Weights of a small transformer language model: RMSNorm before each block, rotary positions.
Each number is 50 + 12 x the weight over its row's rms, rounded and kept within 0 to 99. Layers, rows and columns count from 0. The size before them is the row's rms in percent of the matrix's.

# layer 11 MLP gate, 512x256, rms 0.101, rows 65-83, columns 128-255
109:55 57 30 67 57 48 59 67 60 55 56 46 49 72 57 44 68 46 48 63 33 56 38 39 34 40 53 31 46 36 46 53 45 41 56 69 46 36 61 40 39 77 42 55 53 52 61 34 40 46 67 55 55 48 73 52 43 33 46 62 74 46 49 46 57 53 35 64 55 57 35 53 34 60 58 40 42 31 57 26 37 55 35 54 59 67 43 37 38 48 32 60 37 48 35 67 34 39 56 56 47 54 44 53 51 41 51 47 72 37 43 43 37 63 33 47 38 59 34 51 32 38 38 39 54 33 50 51
084:39 20 48 60 51 59 53 46 70 62 44 41 74 63 49 51 39 46 30 52 58 53 45 45 22 48 31 42 31 60 49 37 43 26 66 57 71 43 49 29 67 54 41 39 26 55 43 65 42 84 45 57 44 46 57 49 53 46 58 46 61 33 60 45 48 45 39 58 40 52 40 85 29 44 23 55 26 35 60 54 66 57 38 43 68 37 63 60 54 24 53 47 64 47 70 43 57 65 72 45 70 42 31 66 42 68 42 56 36 51 51 82 51 48 46 57 61 31 64 51 38 51 39 55 44 63 60 47
091:51 35 64 43 67 55 46 35 58 48 74 35 38 52 35 48 58 68 59 48 70 63 59 34 48 53 57 29 36 59 23 41 42 55 51 49 39 51 65 40 55 56 32 38 46 56 49 69 44 45 54 45 34 55 43 75 50 52 44 67 59 43 71 65 50 53 48 68 39 43 67 54 39 41 61 50 74 48 48 54 52 57 48 27 42 50 65 34 70 50 55 28 49 63 64 68 49 47 19 39 72 43 68 47 52 63 50 33 50 45 43 60 50 51 37 55 35 71 34 65 24 40 32 69 33 33 46 49
107:50 17 71 51 41 23 28 52 43 50 35 64 46 49 41 50 54 57 44 35 54 78 43 49 69 57 54 30 44 39 55 26 33 33 49 55 69 50 57 55 47 68 31 51 40 63 64 14 51 42 31 50 75 57 37 51 37 68 73 48 57 36 54 71 63 71 62 64 58 50 57 64 51 49 39 52 53 38 43 40 51 48 45 48 46 45 65 52 36 47 56 45 60 59 45 57 32 37 54 60 46 42 51 45 47 36 36 54 43 57 62 64 40 50 21 43 53 60 41 50 38 49 32 57 61 39 56 58
108:34 60 61 63 60 39 39 61 44 43 62 56 59 58 50 65 50 62 38 50 56 65 43 43 60 27 54 46 49 54 44 28 50 56 64 38 54 61 45 43 45 45 38 34 32 49 39 37 39 21 66 51 49 41 33 70 42 47 37 21 51 68 27 43 21 69 25 70 22 60 52 60 45 66 55 40 56 50 52 68 50 41 63 49 50 35 61 46 50 36 32 41 52 49 66 39 44 34 46 63 58 48 42 40 59 54 64 53 52 42 50 54 67 43 30 36 36 31 45 47 42 59 28 33 54 34 55 58
087:40 53 59 42 57 42 28 79 63 57 55 48 54 48 60 56 55 54 58 41 26 38 31 46 44 57 29 46 39 64 53 40 42 60 71 60 35 52 47 65 73 56 39 39 44 49 54 61 53 56 70 61 50 38 51 51 41 55 40 42 54 67 54 52 40 65 58 46 66 53 48 61 32 62 49 29 63 36 46 52 53 52 43 49 51 43 55 45 37 44 28 54 46 42 37 49 64 73 57 65 65 53 52 64 63 49 45 53 48 63 43 51 45 71 46 43 42 43 40 63 65 63 51 73 44 53 52 46
080:19 41 40 34 58 38 46 69 66 54 55 44 60 45 55 41 27 54 39 70 21 52 40 31 35 49 31 60 27 38 54 37 47 52 61 39 66 53 43 56 79 65 54 47 52 61 72 60 44 66 74 51 53 46 45 68 47 52 37 30 53 49 55 41 40 39 55 46 39 50 51 46 53 52 35 52 43 60 44 28 51 44 44 55 65 51 55 29 40 26 30 48 35 46 62 55 50 71 37 54 41 44 25 41 49 53 58 48 55 45 44 55 49 72 58 41 65 64 44 64 44 45 48 52 57 52 64 40
103:41 52 54 59 33 64 54 55 54 53 45 58 71 59 56 46 41 75 48 44 54 57 28 42 52 40 37 12 35 50 38 55 64 53 48 48 65 47 57 30 48 62 46 60 66 37 47 66 49 45 37 34 79 50 56 56 48 40 55 68 65 40 44 72 57 50 45 56 73 42 73 49 43 71 58 34 52 64 63 65 48 49 41 56 52 47 39 23 40 50 32 64 60 56 47 35 62 62 38 47 53 56 52 40 55 49 83 53 69 44 55 53 46 59 59 52 34 53 63 44 27 39 46 48 49 64 42 51
088:64 48 48 37 38 25 51 58 68 55 43 72 61 67 66 41 48 41 64 36 28 47 39 49 59 59 39 76 58 59 62 61 33 47 61 64 57 29 69 35 60 40 32 56 44 46 71 56 38 39 48 41 62 54 67 65 46 37 44 52 53 62 53 52 50 65 31 57 51 50 60 43 50 54 42 64 44 49 56 34 49 56 47 61 73 64 63 29 38 36 45 59 48 67 48 38 54 58 63 43 48 65 35 48 69 62 32 50 56 61 80 29 40 45 23 48 41 28 49 34 27 53 49 50 40 33 56 55
108:41 68 22 66 45 39 26 56 38 47 24 47 50 54 58 67 43 43 50 32 60 52 35 36 56 34 51 34 42 55 31 38 55 67 61 44 50 58 42 59 50 55 46 54 64 53 48 56 45 68 61 52 60 63 44 86 52 64 43 42 69 82 41 47 46 52 60 56 46 38 63 72 40 57 47 34 64 46 78 48 50 62 33 62 56 56 66 44 44 63 42 73 23 64 47 52 49 45 62 50 41 46 33 38 53 60 39 62 50 41 39 57 53 62 41 72 50 19 74 54 71 37 58 47 30 61 58 65
111:38 43 31 38 51 49 55 74 49 35 42 58 75 46 41 41 25 40 44 27 35 70 50 68 37 51 54 55 35 34 35 34 31 58 43 54 45 40 50 59 57 74 53 53 52 56 70 50 47 34 53 48 45 59 69 47 41 70 61 53 76 65 39 56 37 56 51 36 53 54 66 46 30 37 56 53 56 53 27 50 49 51 49 62 56 74 63 34 42 47 46 64 25 57 41 50 32 58 38 36 46 28 38 67 66 51 50 45 57 49 53 61 42 64 39 30 49 67 36 44 48 48 42 53 49 37 43 70
075:69 53 71 57 54 50 49 53 56 37 62 52 47 49 32 64 53 54 54 57 51 38 44 45 65 42 61 39 58 47 74 15 69 53 47 63 44 55 33 35 36 46 52 39 51 49 51 64 60 43 46 26 42 57 42 44 35 14 38 51 46 39 62 37 49 53 38 46 51 68 41 42 43 33 41 56 33 46 54 39 56 54 42 26 59 50 49 65 31 59 63 16 46 50 56 58 56 48 51 44 59 62 53 44 37 56 61 62 47 69 55 44 32 76 53 43 38 36 31 50 57 57 70 56 48 33 48 50
085:40 57 44 44 50 54 47 74 50 47 35 57 50 51 52 55 78 44 49 56 61 68 50 56 67 51 74 57 40 45 51 53 46 62 61 54 36 46 40 36 58 59 39 49 48 57 72 58 38 46 65 47 50 54 62 48 55 41 46 43 53 63 65 55 47 63 18 61 34 33 47 62 40 70 59 39 60 38 29 34 73 58 46 44 62 46 75 58 34 44 51 58 73 34 20 32 57 44 38 68 61 48 49 39 47 47 30 67 54 52 58 55 19 57 31 24 36 61 57 48 66 60 68 40 24 53 40 47
080:58 32 69 58 08 52 39 68 58 39 44 57 55 48 36 74 39 41 53 57 35 61 42 34 47 66 53 41 39 55 79 52 41 27 36 46 48 51 42 31 53 68 46 58 65 36 42 73 43 43 58 41 66 36 44 65 48 52 51 39 63 51 59 39 54 38 64 53 42 53 32 59 44 49 42 58 53 34 54 56 62 42 41 51 37 46 62 51 37 50 36 54 27 45 61 37 29 55 61 54 58 29 30 41 49 49 43 38 63 65 39 44 44 53 39 63 25 49 61 55 37 47 45 60 45 46 28 52
089:60 48 44 61 36 53 49 68 47 54 54 36 50 64 62 61 36 62 31 29 70 42 38 41 27 55 45 68 39 28 40 44 47 54 60 50 44 46 31 47 36 71 50 56 55 50 39 37 38 53 56 58 57 57 57 42 41 68 52 46 75 64 51 32 39 58 29 47 55 45 49 67 39 52 34 44 51 73 25 47 50 53 43 52 51 60 60 46 46 46 38 50 41 45 36 58 35 42 26 52 32 36 43 55 34 44 50 49 61 43 63 77 48 74 36 31 40 63 33 71 50 65 47 53 79 49 41 51
109:26 53 55 40 58 37 65 49 63 65 44 53 73 47 46 54 47 67 45 66 36 66 34 39 46 47 40 41 63 43 55 46 45 25 70 40 58 52 63 42 59 68 61 46 56 26 44 80 28 52 52 64 38 50 44 60 40 45 36 48 61 70 58 53 38 38 36 51 37 49 45 57 52 66 71 38 47 40 72 19 50 57 51 65 35 60 60 52 45 50 52 45 56 56 40 44 51 43 53 44 55 58 37 53 66 64 62 50 69 45 52 32 58 44 46 44 43 49 69 47 44 40 85 56 72 46 52 51
078:37 47 55 72 61 54 31 57 36 49 44 84 47 53 62 53 46 64 53 48 55 46 60 41 42 48 60 67 49 37 77 47 66 77 63 64 44 64 55 55 40 53 40 55 25 41 59 36 74 36 64 59 57 59 52 52 54 30 41 44 40 65 47 56 64 68 46 22 41 71 56 34 65 52 65 11 55 47 32 58 51 36 73 38 71 59 49 47 57 76 68 69 50 67 36 47 55 42 64 46 48 68 60 38 49 72 55 53 36 46 31 51 41 36 50 47 50 62 35 56 63 64 37 48 45 40 46 56
108:61 49 46 36 33 54 45 68 65 48 49 59 46 54 71 51 61 55 48 42 30 58 63 40 59 43 57 40 69 66 69 68 68 38 78 33 64 32 48 29 43 43 33 46 41 61 48 41 41 38 59 37 38 44 59 34 45 72 58 53 69 47 43 36 60 39 55 55 66 44 62 48 24 48 50 45 41 43 34 55 48 64 56 54 68 44 29 36 49 57 38 42 34 67 32 56 37 63 38 28 45 53 56 30 53 53 48 53 29 60 53 45 30 52 42 54 38 40 38 49 68 82 59 52 31 49 50 71
110:60 39 48 44 55 59 66 49 66 75 42 35 37 31 39 23 48 56 51 26 54 67 32 36 67 47 55 37 38 34 44 52 38 63 41 58 45 52 45 46 45 48 34 33 26 44 51 36 42 47 46 59 53 77 32 59 56 56 70 46 51 65 54 68 39 43 32 55 60 49 44 70 49 49 47 49 51 57 61 55 42 65 40 44 45 42 48 47 33 59 49 27 61 31 38 40 42 66 51 60 56 30 45 65 56 41 32 45 35 61 78 32 68 42 62 54 22 78 41 57 63 38 50 54 44 41 65 55
# layer 11 MLP up, 512x256, rms 0.103, rows 65-82, columns 128-255
105:41 39 57 64 55 38 53 30 47 41 55 41 43 71 41 54 41 50 47 63 45 50 33 54 54 70 23 37 51 39 43 46 50 50 49 50 37 45 58 53 46 56 50 40 48 38 27 40 49 60 56 36 59 76 73 45 55 64 55 57 45 52 63 62 54 53 49 49 55 26 57 59 60 55 66 69 21 61 43 23 51 51 37 56 45 55 49 63 32 71 48 76 40 35 74 60 44 60 63 59 49 42 27 49 46 47 29 40 60 42 36 40 56 63 67 48 54 46 17 51 46 57 48 60 38 38 44 61
088:40 61 57 51 37 43 32 52 43 70 45 68 59 44 21 65 32 59 53 32 53 55 48 53 36 45 77 51 49 53 65 34 43 56 40 43 37 54 37 47 29 29 58 45 53 64 56 44 71 47 37 85 52 45 50 42 44 61 54 62 35 49 55 40 37 46 46 41 37 29 46 53 72 43 51 52 62 29 43 37 62 28 50 64 38 46 71 26 65 55 48 60 35 58 49 65 40 62 30 45 43 47 61 56 30 69 44 45 56 44 49 65 46 50 39 55 48 48 61 62 36 57 65 35 43 54 60 70
088:50 59 42 44 34 72 45 50 50 49 26 38 69 73 57 62 46 64 50 24 54 59 26 56 55 60 30 48 51 70 40 53 61 71 53 67 64 52 42 41 36 63 53 17 51 62 36 62 33 43 74 37 46 56 61 44 32 47 44 64 66 61 35 57 32 46 54 50 50 38 62 55 42 40 42 56 35 66 51 49 64 51 28 52 44 61 50 38 47 44 28 60 52 56 72 40 64 62 46 60 52 58 61 58 53 46 53 60 28 27 51 52 55 49 48 37 53 50 38 66 58 30 36 53 40 39 59 72
103:45 11 41 17 56 58 64 59 43 25 61 65 38 42 54 38 43 53 44 52 55 36 51 71 36 59 67 36 57 46 49 49 50 43 33 53 58 39 51 50 62 43 44 59 77 45 48 38 62 56 40 61 51 28 44 70 51 31 63 27 35 56 70 44 35 50 60 54 63 54 49 48 49 28 55 41 42 34 61 44 54 45 47 70 35 58 63 54 64 54 59 44 46 33 34 44 21 49 59 28 61 51 63 51 79 47 51 50 49 51 48 41 25 52 45 62 56 48 49 47 54 46 58 61 51 55 57 37
098:41 53 54 49 58 52 63 76 36 35 47 61 31 54 68 45 65 62 49 37 68 46 51 57 55 31 43 47 54 45 19 37 43 67 42 45 41 58 49 24 50 70 41 58 47 50 56 49 47 48 50 42 36 37 57 37 69 51 41 52 57 51 38 53 51 56 58 88 56 67 50 39 52 60 43 51 48 42 47 58 53 44 73 41 51 54 67 47 51 51 42 45 29 38 09 58 28 42 61 41 44 49 46 54 31 53 42 39 17 45 38 60 52 66 41 55 71 52 53 48 60 55 53 70 55 73 53 47
086:34 50 44 33 37 45 47 47 47 52 64 50 42 44 58 63 45 40 55 44 44 48 35 43 51 43 62 58 57 53 36 64 51 40 48 40 63 41 44 47 47 22 60 45 37 36 59 27 66 41 56 55 44 47 46 54 41 48 59 68 43 49 59 48 68 59 54 35 40 40 39 46 67 53 45 70 68 32 48 66 58 59 42 52 44 34 51 36 67 46 38 63 38 34 50 51 53 59 30 50 36 62 37 54 59 50 58 32 38 80 80 49 33 60 46 43 27 72 64 69 41 46 66 43 58 70 42 41
084:50 54 34 42 42 65 63 44 50 44 51 60 29 45 54 70 34 46 50 46 53 34 55 76 70 67 61 35 59 39 40 61 63 47 40 51 44 22 45 38 64 31 39 56 32 51 60 53 63 60 40 57 57 62 51 48 45 40 69 58 41 54 59 57 38 25 62 45 65 47 64 66 32 49 73 47 57 42 59 51 51 45 38 44 56 40 49 38 35 54 50 58 50 24 51 68 38 35 36 36 40 47 45 41 55 48 51 59 54 54 51 59 23 38 65 55 37 39 53 82 54 66 46 41 54 49 42 47
103:36 57 44 26 65 50 49 63 27 39 42 60 44 34 59 42 30 39 49 72 56 52 51 53 60 60 60 30 54 64 36 26 58 64 42 36 51 45 43 50 60 30 51 36 54 51 42 37 32 55 35 57 78 62 46 52 59 38 43 46 38 33 62 42 46 50 44 28 52 52 53 44 57 52 52 41 44 47 47 56 40 54 57 57 57 76 09 51 57 51 44 43 40 62 71 53 35 32 39 57 35 37 43 50 50 34 57 35 37 68 47 60 71 61 41 41 40 61 38 39 49 52 49 40 28 53 33 57
093:62 49 58 48 47 34 35 62 65 53 58 30 67 69 54 74 52 39 70 48 57 64 55 59 49 51 60 63 65 34 62 61 52 61 63 38 68 58 60 55 32 33 51 36 57 39 56 48 59 49 34 51 49 49 51 37 53 55 47 57 26 47 17 65 57 37 79 31 40 40 51 65 53 45 35 66 26 66 81 46 39 35 43 36 54 52 50 57 60 47 49 57 35 42 54 48 46 38 72 32 42 46 51 51 52 49 54 43 46 44 66 42 60 44 46 56 56 31 27 55 55 48 61 60 50 64 49 48
110:61 64 43 68 40 50 57 51 65 48 54 31 67 18 58 59 72 48 66 56 55 64 45 54 51 38 54 64 48 61 66 43 41 50 54 59 40 43 53 36 38 64 67 43 45 49 32 48 52 32 40 09 44 42 43 53 53 24 59 43 53 53 38 50 46 52 56 50 51 58 61 45 52 56 52 58 54 44 44 72 55 50 30 38 44 45 49 40 69 61 51 70 32 34 40 33 49 54 46 57 41 53 62 62 54 56 58 58 57 48 44 34 55 74 55 65 44 44 49 54 51 66 28 48 59 58 54 28
108:60 41 45 47 53 59 39 37 54 50 48 54 64 44 34 26 58 39 32 48 50 70 45 51 41 57 43 53 64 48 60 80 52 45 50 73 58 48 52 30 78 34 37 39 71 78 52 52 47 65 46 53 47 45 55 56 41 42 62 61 61 63 42 66 51 50 64 40 31 41 70 44 44 52 50 43 62 50 47 62 39 58 51 84 40 52 48 30 49 61 57 69 41 70 41 49 38 46 49 60 54 55 57 56 69 45 52 49 31 59 59 73 31 46 52 40 50 53 45 57 64 40 48 33 72 29 34 49
083:33 60 39 45 32 41 46 44 52 46 46 31 50 56 71 28 63 48 42 53 63 52 68 54 47 61 55 62 39 34 60 59 45 52 30 41 46 59 71 56 58 37 53 60 41 54 58 51 29 52 40 68 62 41 47 61 74 64 70 57 59 76 52 58 37 51 44 63 42 40 47 45 53 54 52 60 47 72 46 52 22 61 67 59 29 64 51 46 70 55 71 72 49 48 54 61 23 51 52 61 44 44 47 62 60 34 61 21 42 35 40 48 75 28 49 49 63 56 56 41 44 44 57 39 65 62 56 42
097:66 67 49 45 50 48 59 70 55 69 79 58 55 50 39 48 25 64 73 30 36 63 69 44 27 47 25 35 61 70 57 48 42 29 67 63 50 35 57 39 65 61 41 46 59 46 48 56 40 54 38 51 66 44 49 62 48 45 55 46 53 40 55 70 31 37 49 28 51 79 40 41 63 62 46 65 39 44 60 53 28 53 52 84 43 53 43 41 33 39 44 56 40 71 56 48 31 52 70 44 63 44 60 60 54 54 55 54 66 57 75 47 65 35 49 70 42 62 67 26 29 39 52 42 56 54 45 67
086:51 51 61 52 27 59 40 40 37 37 63 64 38 39 35 63 53 29 50 73 31 61 54 39 36 41 55 54 44 52 40 40 62 60 54 37 51 62 43 66 45 54 60 36 48 43 58 31 70 41 47 54 62 51 37 35 66 47 27 43 39 32 57 52 36 38 62 42 37 46 54 55 55 52 58 54 50 60 30 44 49 33 41 51 55 59 53 57 61 56 46 48 27 49 55 67 51 60 59 35 44 74 44 34 59 48 52 37 64 42 51 40 51 60 50 55 67 38 57 48 35 51 58 34 58 54 50 61
095:65 51 30 46 47 71 78 41 56 63 48 51 35 30 31 50 55 45 45 44 59 42 51 73 48 54 71 61 79 49 37 53 52 54 45 59 32 35 48 49 46 33 56 44 57 61 55 43 32 53 36 51 46 68 60 56 59 44 55 38 52 50 39 56 48 63 52 60 50 37 37 54 63 64 49 60 42 46 69 40 65 47 30 35 54 54 40 63 25 51 62 37 60 51 37 62 46 51 39 57 40 49 71 56 47 49 51 74 45 54 67 67 52 35 49 58 50 32 54 42 61 60 34 68 52 20 50 60
112:41 82 43 68 76 58 39 48 50 36 66 48 66 66 31 34 36 57 52 62 47 34 29 58 50 68 46 68 49 49 49 56 49 45 49 41 43 48 66 47 57 30 43 60 36 75 21 48 46 63 68 27 54 62 44 70 44 55 52 38 25 57 63 39 36 54 71 46 50 72 47 63 70 47 73 40 37 50 36 54 69 59 43 45 43 48 59 69 58 49 46 44 42 42 40 60 34 77 27 47 66 40 41 50 42 58 46 56 47 58 59 45 50 58 61 41 59 41 65 59 38 54 49 49 40 59 36 15
086:36 40 55 57 47 40 56 49 68 39 58 26 64 53 34 58 67 52 67 54 51 61 49 56 48 54 51 49 56 53 18 35 53 55 36 53 75 37 45 41 42 61 53 54 37 50 63 34 62 82 48 52 36 38 37 54 66 51 38 55 63 50 34 30 75 45 65 56 52 64 40 58 41 55 51 39 41 82 42 65 31 51 34 59 70 59 67 43 66 55 63 52 42 46 49 43 48 51 50 42 26 52 38 61 49 28 42 64 65 64 51 47 58 59 35 49 36 54 47 52 65 44 52 60 82 58 44 48
101:36 53 62 38 65 49 72 33 60 66 34 67 54 54 36 51 72 22 42 64 42 42 63 23 51 58 46 68 57 40 44 32 38 49 42 48 33 48 68 43 52 36 44 93 65 58 40 54 62 50 34 47 55 61 63 51 59 54 58 50 48 45 52 21 38 45 47 63 36 30 45 48 57 53 68 58 49 59 46 50 66 74 58 51 51 48 51 46 54 54 40 25 39 47 40 49 56 43 66 54 39 49 61 61 53 81 50 54 47 51 19 37 58 53 54 58 53 42 64 41 49 59 37 57 64 48 45 47
# layer 11 MLP down (transposed), 512x256, rms 0.0908, rows 65-82, columns 128-255
108:57 35 60 58 59 59 35 55 32 42 49 49 54 41 54 45 47 45 48 48 40 33 54 72 61 55 56 54 26 61 42 61 58 51 61 68 32 55 68 46 40 50 40 36 51 45 50 41 62 49 62 45 46 56 79 48 67 66 35 61 57 54 42 61 22 42 52 52 62 53 44 49 49 36 53 51 47 68 61 45 48 27 47 43 25 42 58 37 48 37 50 40 43 23 50 40 66 71 52 40 74 35 62 30 34 47 49 31 67 36 38 31 59 48 59 50 57 57 50 33 39 57 58 45 44 47 61 46
092:60 47 36 54 41 56 52 47 75 62 55 47 66 79 34 43 47 40 36 60 61 37 44 50 30 35 29 48 44 53 65 50 52 70 55 60 63 30 53 54 62 61 31 46 26 58 27 67 63 65 56 58 54 41 54 34 54 42 48 52 55 52 59 47 47 51 50 53 54 58 28 53 50 28 30 66 28 34 45 55 44 48 40 52 55 31 65 56 49 25 53 50 45 25 69 47 55 57 42 65 66 56 52 79 50 59 30 36 47 38 32 62 46 35 68 50 60 36 46 37 27 62 67 50 68 62 51 49
091:35 59 66 37 75 55 55 41 50 52 61 43 53 55 55 38 46 48 34 48 54 36 80 24 40 40 52 43 49 43 55 71 43 47 50 57 47 46 50 49 74 56 35 83 49 45 69 27 72 50 40 50 35 49 42 49 43 51 54 34 53 42 41 49 60 38 40 44 66 46 36 33 80 51 24 44 36 24 48 51 57 57 42 56 40 56 45 67 40 36 85 50 51 49 42 64 42 56 47 37 38 58 48 50 45 59 31 43 60 60 52 50 43 50 61 55 54 55 46 43 43 57 30 56 52 55 57 38
105:44 69 47 41 34 40 42 42 43 12 21 49 62 46 53 43 34 65 40 71 54 49 50 46 43 50 43 50 46 63 73 37 52 53 56 62 34 49 74 47 32 35 58 56 50 65 40 62 58 47 54 66 37 42 58 59 61 33 53 60 59 28 69 20 46 65 58 35 58 39 70 52 35 53 30 62 44 37 58 59 46 45 57 37 64 45 48 37 58 48 36 54 62 49 53 61 34 59 49 51 38 28 45 50 42 24 67 62 40 56 30 58 50 38 47 49 57 34 68 16 33 47 56 48 62 28 35 41
098:59 22 50 46 75 63 52 70 48 53 46 51 55 60 31 36 64 49 53 57 22 30 61 36 40 73 31 54 54 52 72 54 49 45 54 47 55 38 46 53 44 23 46 43 44 55 53 65 65 57 72 52 42 50 70 30 50 46 50 48 37 60 54 54 53 43 31 43 61 46 57 53 44 48 70 42 39 60 44 55 52 23 39 59 43 48 29 59 67 46 79 79 34 54 60 66 59 29 53 66 40 56 40 50 49 39 39 39 48 71 55 46 37 58 35 48 44 51 43 85 48 44 55 41 41 38 64 59
084:45 66 58 46 47 47 37 67 51 50 53 55 67 55 51 44 59 34 22 59 40 26 35 57 59 48 41 68 51 37 51 20 55 55 60 68 59 51 50 40 78 57 66 57 65 56 43 65 63 45 39 40 53 52 41 53 47 52 35 38 47 50 55 54 67 54 56 42 73 68 54 57 36 56 64 39 44 38 58 64 54 38 35 57 61 54 46 58 34 47 03 47 52 45 46 60 66 46 58 54 78 35 63 53 51 32 40 61 61 58 40 39 57 42 60 48 45 41 51 31 39 51 49 65 55 51 36 51
085:55 50 54 75 56 06 68 49 75 60 42 62 66 33 43 37 57 62 52 56 32 62 49 34 34 60 60 49 43 54 41 42 41 55 64 39 65 61 46 58 73 63 53 37 48 50 51 49 32 55 51 52 21 54 44 59 44 58 24 25 39 57 51 63 58 41 46 45 33 58 47 52 56 38 41 44 58 54 56 59 65 48 72 63 59 27 41 30 31 32 04 55 45 42 61 43 37 64 35 52 58 53 34 44 42 46 28 45 40 47 55 51 38 42 47 71 34 47 58 72 36 49 55 43 53 59 60 52
102:84 54 48 48 64 91 39 69 60 56 42 38 31 52 47 60 50 62 41 41 55 40 39 38 44 46 69 67 47 52 32 42 55 63 33 54 51 31 56 42 26 43 66 65 57 50 67 63 36 34 49 34 74 33 48 62 45 58 60 47 64 46 47 64 35 37 55 46 46 55 64 50 42 44 52 61 48 62 71 66 43 52 64 65 59 42 44 23 61 51 21 41 47 44 54 48 62 63 63 63 45 45 45 39 64 44 67 63 55 47 37 43 55 44 63 49 54 57 46 12 68 49 45 46 53 59 43 61
097:42 56 48 55 48 59 19 79 52 46 63 31 44 60 65 69 37 45 33 46 25 82 71 52 38 35 71 60 44 45 50 51 35 55 41 49 59 35 57 37 48 49 61 51 46 39 41 38 42 68 44 40 54 70 66 61 58 62 42 52 43 52 38 47 61 36 69 40 41 64 76 51 49 46 51 33 50 62 33 57 30 52 57 59 52 52 52 49 71 37 37 51 46 20 49 51 45 49 54 65 39 49 55 63 58 41 65 51 32 37 42 54 54 29 65 39 60 66 49 50 62 58 58 42 64 52 44 25
112:58 54 41 47 53 27 62 58 52 43 42 50 48 71 44 58 33 41 55 75 64 54 59 39 65 51 61 49 24 55 44 66 40 70 38 82 35 45 59 53 56 38 65 44 27 15 52 52 44 66 42 47 43 71 47 31 43 39 57 41 37 42 50 46 55 52 43 41 36 43 31 61 61 62 37 42 47 53 40 25 32 58 62 58 50 48 69 67 42 38 99 47 61 43 60 51 34 29 58 58 51 26 45 36 76 57 55 52 43 43 51 43 52 50 55 28 27 48 37 42 51 34 48 46 53 62 58 56
106:78 42 51 55 47 42 60 43 57 43 55 62 49 54 43 41 59 60 44 33 60 67 40 51 73 37 48 60 63 51 59 41 56 34 57 65 50 56 27 33 31 40 63 54 49 44 22 49 19 81 66 43 37 67 50 46 56 48 50 47 62 54 45 44 89 53 50 52 59 68 36 23 49 48 25 46 64 36 50 58 43 48 57 59 51 42 53 40 33 49 59 53 67 57 30 41 68 40 47 47 36 54 48 39 60 35 35 60 40 49 39 62 67 37 55 50 36 55 82 44 49 37 32 44 50 63 40 41
076:54 54 32 38 43 50 46 47 68 36 55 35 59 50 48 58 61 67 40 52 53 19 50 63 73 40 54 34 36 56 51 58 47 72 58 47 61 43 51 57 43 60 45 50 39 48 45 73 28 45 56 40 47 49 57 52 36 58 00 42 46 49 54 43 38 72 48 60 49 57 35 60 26 37 50 61 54 50 63 43 72 58 31 60 51 38 39 47 33 57 43 57 51 58 38 31 56 60 42 66 68 54 54 34 60 55 46 28 51 51 35 39 22 62 62 71 58 45 48 46 43 42 52 58 21 34 37 51
100:64 52 35 27 50 31 67 25 42 65 33 40 51 53 52 43 52 81 45 37 60 71 54 43 67 52 50 55 56 59 46 45 33 45 49 40 32 57 34 28 49 71 53 55 44 48 58 54 38 42 54 50 61 48 54 65 58 23 60 57 41 41 62 62 47 46 42 49 51 41 60 74 43 65 48 29 53 46 56 41 46 66 57 80 66 43 43 29 47 46 39 65 72 50 39 63 48 54 60 49 71 42 62 38 59 41 37 47 69 45 53 25 49 33 61 58 25 65 40 37 44 53 65 35 54 39 37 51
088:32 32 68 50 56 46 50 48 30 63 48 58 49 39 52 34 50 37 54 36 45 58 73 56 40 40 50 51 63 52 43 53 61 63 43 47 27 66 51 60 58 64 68 63 64 59 58 40 71 59 33 56 36 56 64 53 56 49 67 60 41 57 55 35 65 47 69 37 73 45 57 40 68 47 37 58 46 48 46 45 25 33 61 47 58 47 45 55 56 49 31 42 53 42 47 57 60 52 49 52 42 37 53 51 25 50 53 65 47 49 64 62 73 46 62 37 52 56 63 28 49 42 47 41 64 60 79 34
096:65 49 52 48 54 42 50 47 40 66 56 62 46 37 42 41 34 61 59 46 58 48 46 47 46 44 51 50 50 49 53 49 38 46 73 19 36 64 41 33 44 58 37 56 52 31 44 55 42 41 53 33 58 54 65 41 37 35 27 54 62 39 27 48 51 44 70 57 37 56 41 41 18 35 49 46 60 35 55 63 51 56 46 31 35 64 42 49 37 43 39 51 58 67 47 32 49 39 31 67 70 49 57 56 48 61 57 38 63 48 42 54 50 45 42 43 61 51 24 26 57 49 74 46 37 58 38 40
113:60 45 32 80 65 52 66 46 70 65 40 52 73 43 48 55 28 35 18 77 39 33 49 70 31 49 45 58 36 37 55 34 33 62 51 47 29 50 62 54 47 47 51 56 49 59 24 72 42 45 40 52 38 45 58 44 44 45 63 45 46 49 36 56 45 62 51 45 52 34 58 52 30 44 72 65 45 35 50 40 52 36 62 46 52 35 69 49 54 28 55 46 56 53 54 60 36 42 54 53 59 60 26 40 41 63 65 36 81 65 60 65 64 57 71 51 36 32 41 83 42 45 43 52 52 43 41 34
085:52 42 40 40 42 51 34 83 59 48 46 47 47 58 40 37 41 60 59 47 43 51 42 46 53 58 36 63 64 52 46 52 38 55 61 54 52 44 61 47 34 53 41 57 55 58 41 63 57 48 37 61 35 47 66 58 75 61 18 59 59 45 45 70 46 66 55 61 54 51 58 56 30 52 37 67 51 38 46 67 50 50 45 55 48 39 50 64 44 44 12 54 50 46 58 13 46 34 38 51 46 52 49 59 52 47 35 57 53 67 70 56 38 48 53 74 60 58 38 55 34 36 71 47 45 34 42 45
100:59 48 43 62 56 47 48 11 50 39 57 36 62 38 48 31 33 58 57 54 55 42 27 65 43 64 48 40 47 35 56 44 37 45 49 59 39 67 48 49 51 59 67 29 47 44 46 48 60 45 60 48 59 54 50 45 49 62 31 39 31 52 49 73 53 68 44 41 47 58 58 45 49 45 54 27 37 63 56 41 68 34 54 39 48 43 61 53 62 49 22 43 60 70 37 29 63 40 48 70 50 35 60 45 53 43 45 46 60 69 49 51 64 73 51 46 49 45 43 10 70 48 59 71 39 49 64 37